Part of a small language model's weights: 5 heads of 64 (1 for keys and values).
Each number is 500 + 50 x the weight over its row's rms, rounded and kept within 0 to 999. Layers, rows and columns count from 0. Numbers have three digits each. The size before them is the row's rms in percent of the matrix's.

# k: layer 2 attention key, 64x320, rms 0.0299, rows 56-63, columns 240-319
# q: layer 2 attention query, 320x320, rms 0.0298, rows 57-63,121-127,185-191,249-255,313-319, columns 240-319
# v: layer 2 attention value, 64x320, rms 0.0299, rows 0-19, columns 240-319
# o: layer 2 attention output (transposed), 320x320, rms 0.037, rows 0-19,64-83,128-147,192-211,256-275, columns 240-319
k56 112:493493489493565512511495478543454430474501548436427459475492479527528457544524520579484431389523559457421534483560550490390502580444500505552552506508490420586538556481628492506485494501390503467393532523524537459476494417485541504516501464
q57 102:495506498537399455495528471476532361514494463624428507488434517487547517541633539465478459426503472495514589488381447439512514475414530565488429462454463454463486559509488517576464555518363473615570554564442407510535476478433552515536518495
q121 108:515468561520520525503484542520448502475414458520597488452496462527489500427454592513531539560434487541518473534647514529621532468543502470519543492490556466463490459485574465510392558564458481419535475478463500444518457469562613521603493483
q185 098:454457515637520567509550524467519555530491434474419457642429465474483599554508478433483496462461502453419495417453548399545439435493477492444519529384547456534487474462471590513523577545504489519515465521504450501457482579459433496599476480
q249 099:487459548545497554443500440531552587522417449517452416465552530471490593464472427489464529458561457524467536474469463483512521526445582505506505574506530470513472511560415528499526619541610482512569463581526507575601477511539513518507425556
q313 101:516563492469483536520504558530515486516538527584523535564457520471489499449460439511447596483481516418411576417447505499484533534499525548551460457479583565500487496526541562522512541494482485492460434412441502527493538537390444398517514437
k57 101:457506494534515547443562509489389581515467552452494451523496474541452527597488464492598528595524610426538463529440444489637527511500573515503511598403431414493499522486501458479492438405526489490353509547481574460504588562484469482502501464
q58 108:548416580444555495375449442538496478487469540486506475518446441502463491533540441525452572453446545473532480523513532475517534585465487467402468391567521549482557542532514530407476529465553498415567399453443578656530423511518504518510597456
q122 106:587552527537427546431528403556538526554508432485581522494473461506450467526515469421463483484466526501567500541445566540364640426443497448367566491495524419516555453489437481500539460439500491582546512451568456441527535500629567492518506486
q186 099:386421606495446592468396512558485525636501530563498413554460449461461437452514447485527498496543579511501495510463542434490503519523548495475510428577393503551480555506581457541439514513521592511462496439513508537527474472439565515484512495
q250 099:492493513551497529479489551536468442474470530426496552575493487529534474451550459440389386515408469558515502488600495455439549500594521505510437512435537561506495505521550499458561533453466397475498426503358531543460466491533554571590530424
q314 099:533478533468482482457473566529514473493483452499444504491432536499522476498495509466488488546415478519449561507421477503484522505479553496591373524518534561447528542546484452524522491511510477439492557537430498608550510509566499466505527420
k58 107:465461429471466499526548594540509500532563556473433551491554510496545405462462550512487502432516406560528578563467462628523528397646373507511470531526640432532477440465441493442544505511475530517600615493544481416537497523425521558467506564
q59 110:380403611486488497432487473606513506513510523520531586468446475544450479522563542425518438481571498489588488532376454567484547480458590452482429546553497412547458515532406460587501575451458552462456539494393574475539447492530508574473462614
q123 116:516578602570526468488517448566416377461394458542523470499562453510559513556604532384545460531518525611488488512463461449454471554465508490462451506513539468478505436574549405580561478514460504516457482465541568598515425499485465436477515440
q187 092:394578527479549431574484519457501538553411482538530455527427506444594402524530532493496476409517403453572489430473600593492468556483528483551404456609488506559470493388501579408498441544556491522433527441499502458481415572566463551584554525
q251 096:404489522480500545586534530524435528629447575459515458593457499479481555462505546518398470496445595500466590416464418530421608472538582554504531493528488457575569453503513447505539484564476385579574473489465462557504529445508477484492476620
q315 098:515466563403445500507389533472510491517401555559553412551480586521440541469489529608497499410537524479528506608531624490506456469447464513544458480539536495504543496466525571424477572545428444522486437483519516530507604412563453491464540518
k59 103:578513473525499419509527466528481524499519450513444509498537612583523511550526464535610508511474460550484460558542480479439585579501467487516560504520525546459495649509530500520464486435489533531572534338451443505452552509535546503465540346
q60 114:525475417519559414518487444490411431432669483612503446593433576463527435575524501521491417440507420460432474362459551508512518438504602537503484365418454472529562547497650566440457516521496532432532506573457486505466475539515594442414536403
q124 113:545443524488459471445463499516505519496524386596485499531422447463493437578494416494447524600498480520532540474469458445465443531460478472571475544469483446575475526528483533531466487465629497530499548529431496562563525552407443465471516456
q188 093:501496466423422494447454478505468442510520462552512517481475493495545443558435523450465554453463489494478487549434492548540513500569486494502492487444554462509554395553546559482519380522453552515497595527581496444505476420527572496499475518
q252 097:505498448475553575545425405563514406592442544540540386525539487512593450559447551458446507610465528536381381467515513481493602528503540500500522470600528427447521507467460456556402522505546410470586462528548587565536521461435495493377472460
q316 090:544417541468504521585467468442478497560459471552433482439423519478495571533447502466411427442466561568401563529493559487402450496551470460450497460504507402525474508526478512481486507550545482504531468463525477577512509440446521509519500549
k60 098:431433532455559435450589479522500527461556520471532583435537500456469487581525497465476496537562541468572550557486483437476430498500482446529535502499531450564450461525495505545476470538487431510425536579598493426498501509447469537555479425
q61 102:458474400525483488511407457473546479507520597523337434448511519469447592508553502622560513484537540465472505446514542483556519507516440494501482474473560514452567532521476462517523447436452521453516506524510395491462544526450513547554461460
q125 106:489490555467391394454594512540508505563504432492524564573569467570523627490518502493534450538409562612449486531588548488512444468494520471555493484513575513568508473537579488548506546560517553500575588494526556491465535471512555542480428493
q189 090:442503543506568526401490528546580524428517559464432500438448458475427474462491449534543457558453502568520412457589500486543447520500476496481502464488463541444552500485529484440530525495404501500518382559487549541542565589519480486538514473
q253 095:548478477493497486483471444470478501481545526403487531453480511428448526485491544534509514488502545546455487570521489427432462510518476456521500444511429533522571592440569557442451601543444543400443558530541500442505479480490500524477572471
q317 098:468436539500509510511491473476556390490511485528516427529553439492428525515464563462632519469576488508509492405581472465464540548485458431489505571591436499466563518512549510457451499483390431471564552519568545449553534531467403466440452456
k61 105:536499544467459508524537524599466558550448489534468540537472466501548452486490466445510611536431492452515527600524441508423511505525579508563447500468633401520415500523507483458431458536521550540484455549482516498488497468568522509535527517
q62 106:597499454459511543473625550517396514487564457434520579536441485559536468459496490435456467446426465480442511643563586541478535487468463507416476499472455495581479490565515531543530506440488538488533595537565525487578520494450386477403521544
q126 105:466510507451485439494488553477476492505411511515479544405459556597564459519387577510434546550508553371536462515551457457505505512484436449477546537580473453461476566449506604426539538522480488517602444612462495483485488581406516584575498487
q190 101:468542558468584518449580525509450548478566483544485533544416436532566567515442480509493521534446543487506590631577499486535449495507568476504545513503472585477590497514506442554519457459550463537419527555485489554402501499419413447541526543
q254 101:533487495508534510443408471504507541478467486427597443479476631563438481498465471609456468593454455537540512578530565554503522483438436442516482496422486442475523549472577547498448499460505446452520450565485505465505434417438452545465542433
q318 099:517481465582412496432448460464545497448479560497497535504503420589477516577572469485475496496511541413459523459499495475599345588565524528437583547508533502406386492410505388500487440435391518528560416544379469545477633487464503437493564568
k62 104:444557575490421618523498566513508527459465533551510475500526497463476469546496510495515547481548461350494531441447418382436570493547494474456507564557577574454409552440539520556408523493414463431457501502472501447467572431584481491532552498
q63 105:518566505548571470580528376473510462524450435556495548522527412469500524550510482489536568539568442585438500487621504519480484526461490473517541573497551437581532518541543543450504440445557571493531511412415480492493530536480522496519397417
q127 101:610477508511489403491428469500415547520535445484587494427385401488481579593457478493465496544550444518482585513509497527430516461457429546422540456552579533572491495470531447454544531412547415522485412442559612493467499527514442632572460428
q191 100:488474576528537456528493491596470503555498494550551493448449494446391475514482483554449488538585411535585526474453443484443431506426589431446440518468468467538398526510474523564549510589455531483501509552499474504591533422483476566452515416
q255 100:553525480405398553505434391482484471497518491550466575519513594456494438512525484619516477566482515503410515427447515475546433551498456470482502554549472430523466540547446490488461552497531514442495434463536478478572523389513564504451489435
q319 103:491465422542494548490519493467461473578489539501411494543425517426508521551461470469547496461530450464448448456517476419521485508479510510490494456446495487543561444588538488611504571467480522536397472502555508571475490504443452474494546461
k63 103:460496505448568469491580510467497475463563546397497544470548508495565465549577529425523547513493525543493559419484460466452561466526517461455611533499532479536554451565575625498489472525539559518523500526573570442514453486498553579370461554
v0 101:409519477510444507453528505469479468579382491433565462473596501563534479592402471539516441493593500421451522519501546484538550525521514504481535569605450512484417543476399506446475478494484474553524514487480486511534503497511461352451582524
o0 102:477556487523477525569454447478497513502476485526555488457497552473450578576450569445546465606578404410492496458563512439448539550419584577435483422555475527409444489529489449402540506430481567616430450473473534521519468493509573386512413507
o64 113:527468535423524476439504484531632560560522518467442408468488569464522587506530482531459531458533525601497428508509555514416454512539502564515528560491536437506538473418582513486453590410502458502513605452479510582425493560431586518398553415
o128 100:388475477557604522387613499544493564435454519469542503521531462568527514506540473432495467444485546478459507529519426577495452392549465454487515563473443582492497589535417445578441499551462509380513616567467427524446538444522471443543624462
o192 102:507494510480547497499487461430534479536534553485532411487503550481554546501462494522518425590554464566401461454396505430468453485471496468600462509496499497587470575555436547504478480482544580472489514452446501498575512436513501518480524499
o256 100:505453474459485559459460551505447498529456461602431506533391405405533510512578477549484487502440539458545573597491500504480576537513597451456572463436428519504497446468508448627474505501555524463426449513579559417507494487392446491452487490
v1 103:510594486635486521583532619435631593505519516488414479514483496501629489544485510516466545499534537504487511613506495563505483453478481451496528504453475583436465464490408429553496466428476494460478540566411511482487518426461446489549547418
o1 103:514530463486481523567431667463476475521512571506467598539521520512460541434557528519478449526662445480566487554505529528533461450533545456516514516477544487441473553512536549536477500548403467439470585467485492508455445430429522508531455533
o65 100:475543492485446596449548431560514421485571530471485447463524569607414523435490452405476569560519529441475560523519496516535478451480412525518440473418511473501497537639551521518560564458567494579568585473527588608457465522518525510521550541
o129 083:428424433454500553454454531411517517528553611570482492632403555468500515518393525512520527506538530524494465431545486494505573488446496544401444460559454496550544497456458562487479457553530456532421484498524455436509503573406543536484459490
o193 112:522519489515584491523539452505435535524457444560567555521618577490526427462535402536494499514515443505574481535562443530528452505492440458493574433560477486480487418393410508472539502576511550471499519473469470515486528528448561512613522503
o257 100:509491510524584545464515416510513490460546467386510404486526476525524436511478554444533484479495600464458481435421541507427473479475445466432495473503460454503452495464524471438541507409518540466437474507534492546531465474542539542435556511
v2 097:517481538442413462351610537484513617566519474446518491542538494518540442509542536452520479453539449466462505487427511446548478452469550575481407455413477478558430478500563526557528516472480495465436492461518611363511475383567490494514497569
o2 103:499490499536571548493507474466492451502531531505640555469442520573477389479459456498514427511498615468433469527539488515512486433520544510457462557570535452432449604414519428529424558527435496509473480571482550473569440468529450483458555465
o66 107:453591532478572445557503593560432402496510470499551452470525572512470515503471421487408500521566558491559475408516461465428514374532447456541536560491499588614473536563494611547464518508575579502407532421501493496474526582449481420491445580
o130 093:476544373475391537483511494487548550527570477568384400485539423487515510547469576495554556459455511558519574507527510474517523498523417484453487531514554446520498446521505497589571555522433445439518464517481474458448473500602567561463444569
o194 101:529489379503519444491515489515537535452499482530467498557541453561557447423549482500466471454516530499433430557520387506545520468464472571471542480606543564423522423503532534564569446515489479444467437548401458438421462459520422548456472449
o258 103:542492541508422442507519519543504456513483492533457576534500478480481583401501488560512469478456470578562537451462606549494558504524446399477501463546466505474399550477476464513480501486438450569460494497519524402600596474521508379577407524
v3 104:558462526433556487489586503501462492461523473421459432536603511487616462486413474472524540557560526475445497520580464536523541583509537496480563541427445442445424563459456514500597450493616442500527509433512546533507525519437470530519514467
o3 105:592495567526526461532527599464455493527470519471456464506508527458488414576495377542458515456388415476637509419520437501451497546479504475552568459457590496523523564435494545489537392526643495518490507515508549507535507427447538565500555536
o67 113:530527583398574552526487531600560562543471493539482493531452504563510508385468525558454527518505544547548504516493533443421476591546495462606454488506507482537481496528561505567509469462446514544419392472531503596581488442497514549545474466
o131 098:579414493511446546459514403469537446447512507513446537552513456480558490496395488498487468427583573491528510472447470545597488474524441601498427465635506434494481499520512476547440522425510510505472607507542399458488469588500557523413484501
o195 085:442492528456485467596595488484534516477480462444481501507439488502515484537536545470448501564499523470515516462573496498552588504573518578611470433512456528472514544496521500536539443482454535421537509471519551588493514451477476548565488554
o259 105:529536460609547473442457535509466525531487563520540500483612539572474521492538547540601483444431480542412474497482563486432500522446461440404516536522507498554488466529420517465527513487538453517569481513471486421490469527569527466505418514
v4 099:573495606560470554523549487572428506474500572420539469473547441580503524556517522579514453599530493494524545542459565484566527493442458517517514434552508550447445483539634426441394539531563525533466580543555505476477478500500511539417433409
o4 105:555594602473440564457493367579471526448494450529482479518503483602482552441522576557526464547537549447421591548387451485506376459516473432442551450544437531435546439505593427582562479584465443455514418473461431523483393530453489492504619463
o68 118:405390450457516604569497495437453481534599536518536587467557505370540523437502569497508523541565498505473458419515502501483506583463502491521529483589542498589545492460483531551507553487564502464460508399487422433572555580525470514487537460
o132 085:522473528545507480610418540523521488522464515451380542437526487491547444453527406513467512508489474525486456487479519551448522477498550587543505543452506553561488498491562497475491461542489536522463548603493577554554438466504493446536503588
o196 104:453475457558567485524622517470591533454500521527487568438506490460547426485539427581522482572532461443539522463540545525477442516488556431596501444463397438434542409450527512463446527501591579564471467467524465615417534551517524534450439404
o260 098:559471416448567478420561505511522524496489454557482510530450553494525447602481498432475471480452488470492474579506514509515509477525450481454542498547585517455485611483388532488488613505443416511450475460445467354473518482490493483518520423
v5 107:587491431514363510505588514486540495512507486581477523490553483495502565564444525520469486557561525525437425512592538498616390464560524485484488565480501504509474541570496528449554508534499456465559523468432454515435493524491528512384516568
o5 099:547472401546522523394483653486535537517530458507554454605564511468479506459453576543521428526547553494474438472475495412514521548458522460574554557482488539513600482461417523349503469591420398458507540436501494500495551523460528499519520521
o69 107:493518418643552406469447397439464449475512552463547518469512476493523576465572553483445538524494483516574465471463457521557527435479496585513503474428524496543497532457449388520510512438512555482486531521536477559612474586606534474426547473
o133 082:426441508457544456499530545591485475557504478568396593459470406455498501582469424486496520528583451448485504480546490442419502526434561479506463469560537585536442438551471542535516481488559640456554524582471499500427496471477447416448546547
o197 111:462537517498553516485496585546536536519487454515495484437503530532569592570559538549442471479484573521482396582405512464489461482566424491495558485533433559559460522505538543625530462528509372463648472426450513508526446535557504519466491614
o261 100:455526572506467427566492475438531515480530527464505531515459499489447568481482424445518505560429408553494537499470526536571553489487584570423472476403526514477464454560502524446400464519537505449469478570490541567527464489529501509598477528
v6 099:583422486423571580519447433616556538507511529524513442472470443445513565576651402447431457450497529501558535496486444562426556498498515509527517451512437536446505576460505455596562552510385497417493618408494515469450517496598508472530432467
o6 097:540532565496473456420508491510536463452494478484511445546466525506543471551617461552425480397489371468523526475499464463523574526580531467482454507455544481465511544574475465529460530535546509467651556467541462509470600550473471504539574430
o70 107:496497559583530523554491469475468519505499488561534528503534513544506581487629568518443526501489454526499403487478487531504475435436424522415540457516570479589539516444568612377439376420500531503495506495431516556551527552588467490558561427
o134 089:532532435489413539541455477538530499507576473463379399497482452449456490435541579513564450543545521442593480553526502516465599554493440537456411456465466460493394497376495428463507541433411437594552450493413420373502496567491613563577431533
o198 096:518431459518425546511529469480620609473460571523472448513550489511467500555563499669513523488548512566508485497568493560480520510559498477513539478512494491458527463415517508539466569484445504537451490437568448594488459433545482470550487436
o262 094:426464491534529500516437509458468491450507444541606605505535532501582554439441434388466548520545553459533490527536511468542442388471504514416477535495495451395501425449519535481570524427606405515520533453452481382556471570501513465552366460
v7 104:435425524520503435407511506518542525569492465471484492458498602515520570532510541417512505535428494567489457555444488541467502465434430550449424496533553547531513553605566463557473506488455476521577543522604493509475479510528443508656506493
o7 101:527554446570545478454550378552436506400461462440615551413512491596475435418491575408520538516446547552485432525570456499551475575446608504568622506492630492495455491486511524560449517492400489519477482519463576566560610520531452529478493468
o71 106:450519479507510485547478542538418492464441461510459452439521404522536472554532456581509508481515516521532492497560471507516437443496507500553347431504578390511416574484482575568567535443431430514406429596431521382436484499446450549525419498
o135 090:515520498434505477501445490462556462373569486524507542479426480532432563476513451473498444506521550498508597572417412499432497546474593450517546521482368442390495461550516494544508542513558506438495470519555487494476480540496465516509551496
o199 113:540532500521507400460454417512548484549544450530425529610588551493468499506436617528528529588577441515543510485415523502451496522524412461441536578494473484506535384567543478448463535456521580503428549420492494456517483543585511523546515520
o263 106:518431525513446583459511563469423592616439550471529462429533481450535469561585480640490544442467443533446502536512462564547527477514484464415442543393448421594524551554503508424513426543538466500525487489508507563497550491405520417410493498
v8 094:502449562493439560485497496447398542508579456558482456428583520481444538544469558474415448563558600447506590504383536545474493527542433504461563473540465570549566456529434409492486516511531535498491618466507538549468501526451430513567491459
o8 088:550480535499506462539503463509536474535557442420466462437454538464537561509580507425429418543510504464443512477455601535465636500536533458499505511565470495506521508493462540453450559534524517554496495536541561540499453552535526565477537416
o72 106:498476543460622485498477520522510598530558445385506579493486534488537460530572509455455570535568495507520474481520511432470535514582413463607473505580466584486506429503518528516490529483538487445532530501446499568518475518497555527439474547
o136 075:499534452463494559488447551442561476464446541521454396499559433533498520569442484455602555596502492443472538484419507563563541435403478552425523419664475480484516473456550399508558478425436439495494480432500514437478491454561622472478526550
o200 112:516527563512510447471522547512508557442574467495459470444599556476558478604587557473567512460514455483590596486463416451523539580594532510425466533419384514496492483526525494471499462499514567518417514557451447527486418435439572473438556522
o264 095:462497563508567533538519532606457476562586497565588528540459492453387439380486480438507514437565509481430405554519500520516461442470454513516478440423468467454590470456497547509473439457549523480473481544463440561458519470407423552567391559
v9 106:539458535541430540372571505539515549437549352550607456539523422498505457495443562512485479561468527463355485549480542374471479505530578463500470496523474504630551541548532520481439450491510460493501460481547538580400470466473451469444545560
o9 103:515488513495493608466445504449470486415476474482557525616536509437452447557493500431523505453511509454512536442469552379557602519496422416414416541530561484590440461486451531470486527393494478566508540510600487543478483487444523422472438567
o73 115:468586491412466526368535602377480507554473559444426461396490483459451535409489538536422523468471424471412496530544518583464483467598496430520559518482494527477513553464409497577523425475484511515583554459531541553591506483555509456494566403
o137 096:519485616583558484498506515469495541562499467478471469545496479583564408544632450519405524522487330565444499541508471507480569559532544434536550494456433520469570618480536514507511506571515479416475558531454502472505511463438590531493508456
o201 101:547498427493479551570530518435508473562438507541532497527474482404534485485482492547504487489403516522541436465546452396494456476477466508437569440502537585508612501489633528540446492537484569448475486456513525572439473528371495448458485514
o265 096:471528453487538492549571506519438549493453492550527533315537515468491524536440514544541471421523622538551505534439438641380537501480561584577486496489531498459544514537496500541554456419502609540411476468491502428602463422565352516562518445
v10 097:557417516512455504451549475462479583507431480515505448539420474550421373606420464541473505503548467445522468510465574544516485488516522451488532463415447411536498491538567507517454492481501448530479395471461526453492485551482582520508477525
o10 099:458416493458391546553450518499528483512536493492453482539491439474486450568437492595635447547509461541555529444448552471538507539444511573509505482543562559521476490588482478529483462537549462481439479517471518488503459429525616538523482511
o74 108:452506459459482539546492541528481499612472466351588535367479527526588563399476511525569478456532564420486464495469520533533516563437499558465487498511524475524438507489426499494561447537403462544512544550578527458561469460514437567487492476
o138 099:564569550478505462498511514558507519433443489510480492524609408511417475449564468543482516492421501529528499576540453569517495450460496439585472544490545490448551546395612462468562519469549491483472498497434615423418567436602529444528479482
o202 095:494478498454562615504622508469499504409513466522506572443512446495608520518531553490457537528469459508474425522517419474580495521532516506491474374481482458437520530469476550465488457449505470521439394495445452443505560529448594471497542484
o266 102:462580522512591558479514541430425574573523462585604524538463537445489408478567459474496518447493428457524554435506568501489525473447522571541560513427543438598553512524483512554520443531393521453486456383531386498445523613482415507522512524
v11 104:563548493480537491598508564536520549595441559499543446546462424494551444455489505541502512582459485472543521510437489482566493484501429459571491484507428550510523442474454490577503512461489496417411444509470463498449514448506527550557536492
o11 097:519540502529564569506452522519469499470492521522596468453521446479624537493470428502487485586575575488412568448478470494507461585438567520521430446496500502513510482542549532498473522392492462452502564509447460524486513557433515500410547603
o75 113:479534530386447470466470475465458456470514549510441397559505539500467492459532500506553550487459519493495449494547507554544506478469487532500579581497538447508415464531493427574438493507479523599441462430579534467349489529564485534514495526
o139 084:451507468481451505442566459535451494473499500507622551527549473543415544427557494469487336468582531495467440501487559435473486510513402391536410497475447514542438572562579426498559584522501432510488464534496462449605438562534562552495547481
o203 110:538530504539510439621418609462494472518569477534462467468528620487421573543562597515480543430468512541473380465516535467553504491513431474512462457586479519394553546551472516433524464479481440576541524505436505530454439531542470422485542549
o267 105:454582505468534453573516461474529590397529436468376581441552509556454422487518537547460519482474377437541484579530501504414500523496581516402592494535481483456482515386376504563433604532457462470489488452546414475543612448564488417601518440
v12 103:491565433494513478490458474525513531576487494573481500502488500466525452400417480479445478479480453557499503419467503472570516522428481519405513492542509537569536524446517409565429459534570506602520615554549508472505511504515549529571502511
o12 097:548603551468494444429511568508439486518411507539505478559530406460648461475476485504393567536490454536551470500486422513509531561558440512469534562520477472517537491468471517470470538491500546424574603518529601476462514486452576568650558591
o76 113:584450520414479426422378490536446509436445412487521567567428532509500455519448470491484527422511535588392457550493448497529500464533488490407512476591435476500525482523600570460498506448509462562557472481405436468480488546554385452556457596
o140 077:438450455460612517531608489479473554470606372510439509526522557449516474516462484512470488527501486495490583561470541448499508533486595441566471384445479354494505484549607595460468552455572560592481424515552461508477491540427486479517462533
o204 101:483523519407559432388540492429519505545473480478548368542449417432478458441467418518586493507512503542460496561517457554502481559541605495503542460458433546484444530438466557514475455452564509455450484444490481622525502507478511570480546470
o268 093:444438402498391520476536565473554467491566553530536519532554548437514590476579475523527539493463391503514480492531465514536485433498453552511428548522534581482523517527479408516561526508433417465533456446430429458398523469509495548429591449
v13 100:464575551518425527468584513501548429567596476533560530416523455534543506576517613393427525552437470555515598501530488529390502533517423531452465573508465485493481434527503492411488440490495523435541468461482513424524528455442502573476412518
o13 096:520471558537511422555434581476568481589479477384501576505465532435520502526524403412493578365501424550499502497579528560449538516534530439513495452559456561494498494553533541469527553569569477467575467540481549429469514398375583589460592493
o77 103:553502522462487477559384467491495452470525486478434539534456527494475454499494454504438539504505507483502511466507430474669531495565494553430429405520534560534605570481510476506458534525571453529487483597420580514439428529530549524596429493
o141 092:452476468408543564477567575498467599521537499631462416455480446505526434597475458549527534539506486461453555486444542433357458547536472470497586510477364468500499560467474474553511396596390515423491542489555530501471568498446494468587540480
o205 106:532492472596496461461388473522516475573492584513536489529362490451436481580516473557444428471559535476431479512464556438471584473557524508515519545487484477567519501511528533501479490586460563543611513426524479495525515439508615483521428538
o269 091:463513518474490525553572401469421403462471576484418471461563645518443591525543561412537501518534599478428421454494501483531544431533455467509481497546629421502465520499432479531435474385399498500351539521399494450593494567460480541515508455
v14 103:391494435504553570460499461524525476554496503480453557502470460452474554522432534543499457513554512500418492509453515498535594524586575468491514523487581538415480507475611487565441469405497494481479500470498566417524536518493546549506468451
o14 094:507552494420457507536515457621545529439467536466475503515475504545540547523442446482486464587503490462459530379465511564438462503457492467556570573408400398520416485512535474558444469428561552478483453560570428485532529499496525540549530508
o78 105:493462483464585477463512433521566551472452532467474420511480529499507423586421475520443537469555518495455507485521443567450381477502445486542524480472485476512495520496493469460467546558419561438497512449536496493533473453473501512441592535
o142 094:470541508503524542508498488520524461512534436507468537531498489497499415475486462548578457467574482622516423553435550445501537437456562584491527400602560469496509406487524505575502483506553426498513446509494504512423471512522503492413514434
o206 103:450482435541529456572475476540577510445504419547503497534509459479416523428503527461530459496604525479461489431488571494433498436485450437470472521415517533491578454494510406482508439444446508488488572521511454503594508476534528507558430451
o270 102:498462495567495507514492550356531523537470575594516545449496517514501545480565496388555474513437427542552484562507520517514516533521593519499451495581419465444408531449463544384454526488489548545497565481512591462494457519559542475482508507
v15 099:482507441513522559495509458443468520550494450471392442457490512472545473519396386510503466550505456515383485542550563407572486466564496536502505461532537454551501488511534479478546490515410450458557450546552483490508519448555529495505448510
o15 100:551493582462582479553547475496545516483499595491433510549472557437570456550430538513509514471495532443472556458475522498516381444585434504499528509588474526551375524461512449519475390453520542572575559523514406506411485489516595456496506495
o79 109:550516560492557547474463485456473513454493538487558608533549562459513496449500551557559440486493515484562502431490501522485497455547465427485536518507509474555496562499508506424606448518554441625507552540496477460559480488477576554453428417
o143 095:500559513583442495501452591494482571521452491456470471550446446499517507546416426546531490509561499526521424502452394566462520613441586513515530538495524502473600442492558566523444490475513520358495534440589578625441505463480422608540565471
o207 111:458535456465558678542389474499474482497488450463514544508612472435506556457529513506505441585467457462473584445562516500441471523440364522508428572521474495457460547578579355508556500481500463511519467505548492464488462530426581485396551528
o271 102:497510452509435405587567442532584377485559515509467442512489544500458574526481483442510565468396524513533445462463578491472414549486479415470451404429484524495526465487529467489512566559578489473393493466520596467497525529504381431521538510
v16 105:431564493487450576448483500473532477480503493529494445545451512469455539516573420485550540493465540415563411480570484516476518453574526527478431525477514592540482446524461516481480497421438497485429450522475442488450445581479507578494561580
o16 094:524567544519457531508491386501493520449456510475425554538500448464460524553468506503576492609513465476549436527560515583477449545441526564522544398441443527465544492472517459558525482528578538553418523466545439559496427494495397493463517509
o80 110:480515512495483527547529406553598539639616593565471455509520482408566498519405436509451459421485483624445543446463537429470503464508543503408541501477496503607504535529501536475495529500540479414557493501412512528521508459533533437548563446
o144 092:449504491443536435529386486567470508411449543468498410481463563545462505510445514519525488450513584537472455443493462386456447667483515498543382449459405506481547584488560544462394421520600517517430492544488537541524515562460470532453493477
o208 105:431441553490534530420441584572508539564436507471499471488453494529508538378543435490440521495508573371476586464473555520530524491485560535490473541443418645485502534602448613497565484462576476506578438505460460489550443448498478477469471497
o272 090:567473449499524512509461492411472474540470458497534536461481480515524449675501513494480455493518420519498502597480506512484534492444473402571431579517595487522511489541493377444477484563436434577565449496551518486581469513445544498454508490
v17 100:523468523580475553477443565535448500525485428414582489485569601553435461480528577451501560446458467494544506496461500471550580558488448537482562507494513553435492524478355514493493552516417477555502515560583453524630575533470502531493512514
o17 086:535486547487437514475485506528550512567457421514498502467513485505446440542517414506395515536487579488468499518502516460545538608488549517542536562463546637646633549503502509509520582552454541460516499426535494534508510491415364501502502548
o81 110:463494458502495514497635587583520551499584549407442576383557426474482562480501491518500365523430504487543477540564450604427434542534520495512487561487552453406523483558532475510541583441491497537559571541599510416453473541572510597553550409
o145 091:477480435506525449481490438493440475514515496598479542546434489449461487510401441488565555458463589457616569553494454497492532507527485416522466488551453447563459438515411479499518419449454548468458493564493464515563510467499548493407420532
o209 106:531493525508497539538511521534535480409503584448450503451433449513474567530586592478405453560492543452485512530446399335506525502445503457653506491456579581521482577429423480521426486480456579526423521507577621445567435506551477498511490459
o273 095:422478478516546557495518551467495503482483538535489407517528566529635569515470514514556498520501525539464505423534501496586446551461465528536373491528449534445396544519569448507382440510523523598562460525476437463479472579483430471499440494
v18 105:492446505503510590481494505466526539519601521551489475561402441476494576508505505487506466550474548490606444624463517483502406433554580439514510580560444538505457548578645491584489444508390509428479517546565525451570479411489439528550576502
o18 095:528513479561528469500473486611499479517462495487526541433470480442528532582491494467503562546504514540530404496510531632517526565580451541582445454446533425496524449518532458547591479574499520551519420495450474501529526467477588550532612542
o82 112:539452573528498359524530537492421452512499470500484488474431614452512425553536470380493576536489441421440495384480477531388483453428545549463506538483544496420493419472479527469503526465537587519500483523538461568439454473658464558482437460
o146 090:515513511540504483492519475499609529438547479419493472500620422518453489509428504521504448471553518499440582509555524512463363521636554487527496575501407506544452568471533504602512515476545458415538539510444540425468478531479528512508450520
o210 098:568597567444441528575542509404587538489494437539493469492460530499546472536460430553522533583508525502531439531461433424450473529507522491564543522486398488495520516534452479496514543547497463528543541452540612520463419580508482521466493477
o274 101:483592500478521431472501488596405560492566519508467446547512516568489467453545574470549475536567501429487511500546512512473552513448501487421463506499555507512495470549483485458532590497496531469459489497604435553490554462592477497527550502
v19 105:500432564467520568644497479511523536560451465567463508462457525473515497482505479495450492380525493520520548505463565506484441515553559470431434467503453582455505526459505555437470557509465499488444533465515542464470512480466518540515544541
o19 086:522441542482472405524511507527584555428477464528488457508504484434483471500481521494504454474405570547498494490533514477494480516527552492430455427534596362499491461480590515357555410503456488581554496511457559534479491610410566533524530468
o83 110:529465524466585545480553498492516484585520440450524556530509465441436469503542513553436496538485493453540600458477412546486489460474514450501467465532498538448505549548528484568421494470592592432531452519462515558535472507466434548458506473
o147 091:516561568502494472528405470465515468472456577447649512452611554509518538475474543386510502538622469483476535476546536494605460420506521475499519435489491511518488453436463473501560565463462506492575568454463493484521498517556588525454574446
o211 112:508489553461536525502529439438393477516456542448473479566531587569501464574503469500460576511527454617507466555472545495536462578461497468464539596431619512498489494394500515472552644541506584397443501440587519489506493515460467466493515521
o275 097:483485521475576501579451484575548552478429483481444508448432503537469519483484481469574454487584562427476562486493493500499552508532425543660466477509502502542472536544431525502480521523506457522501511496496518446517536480555526431496446544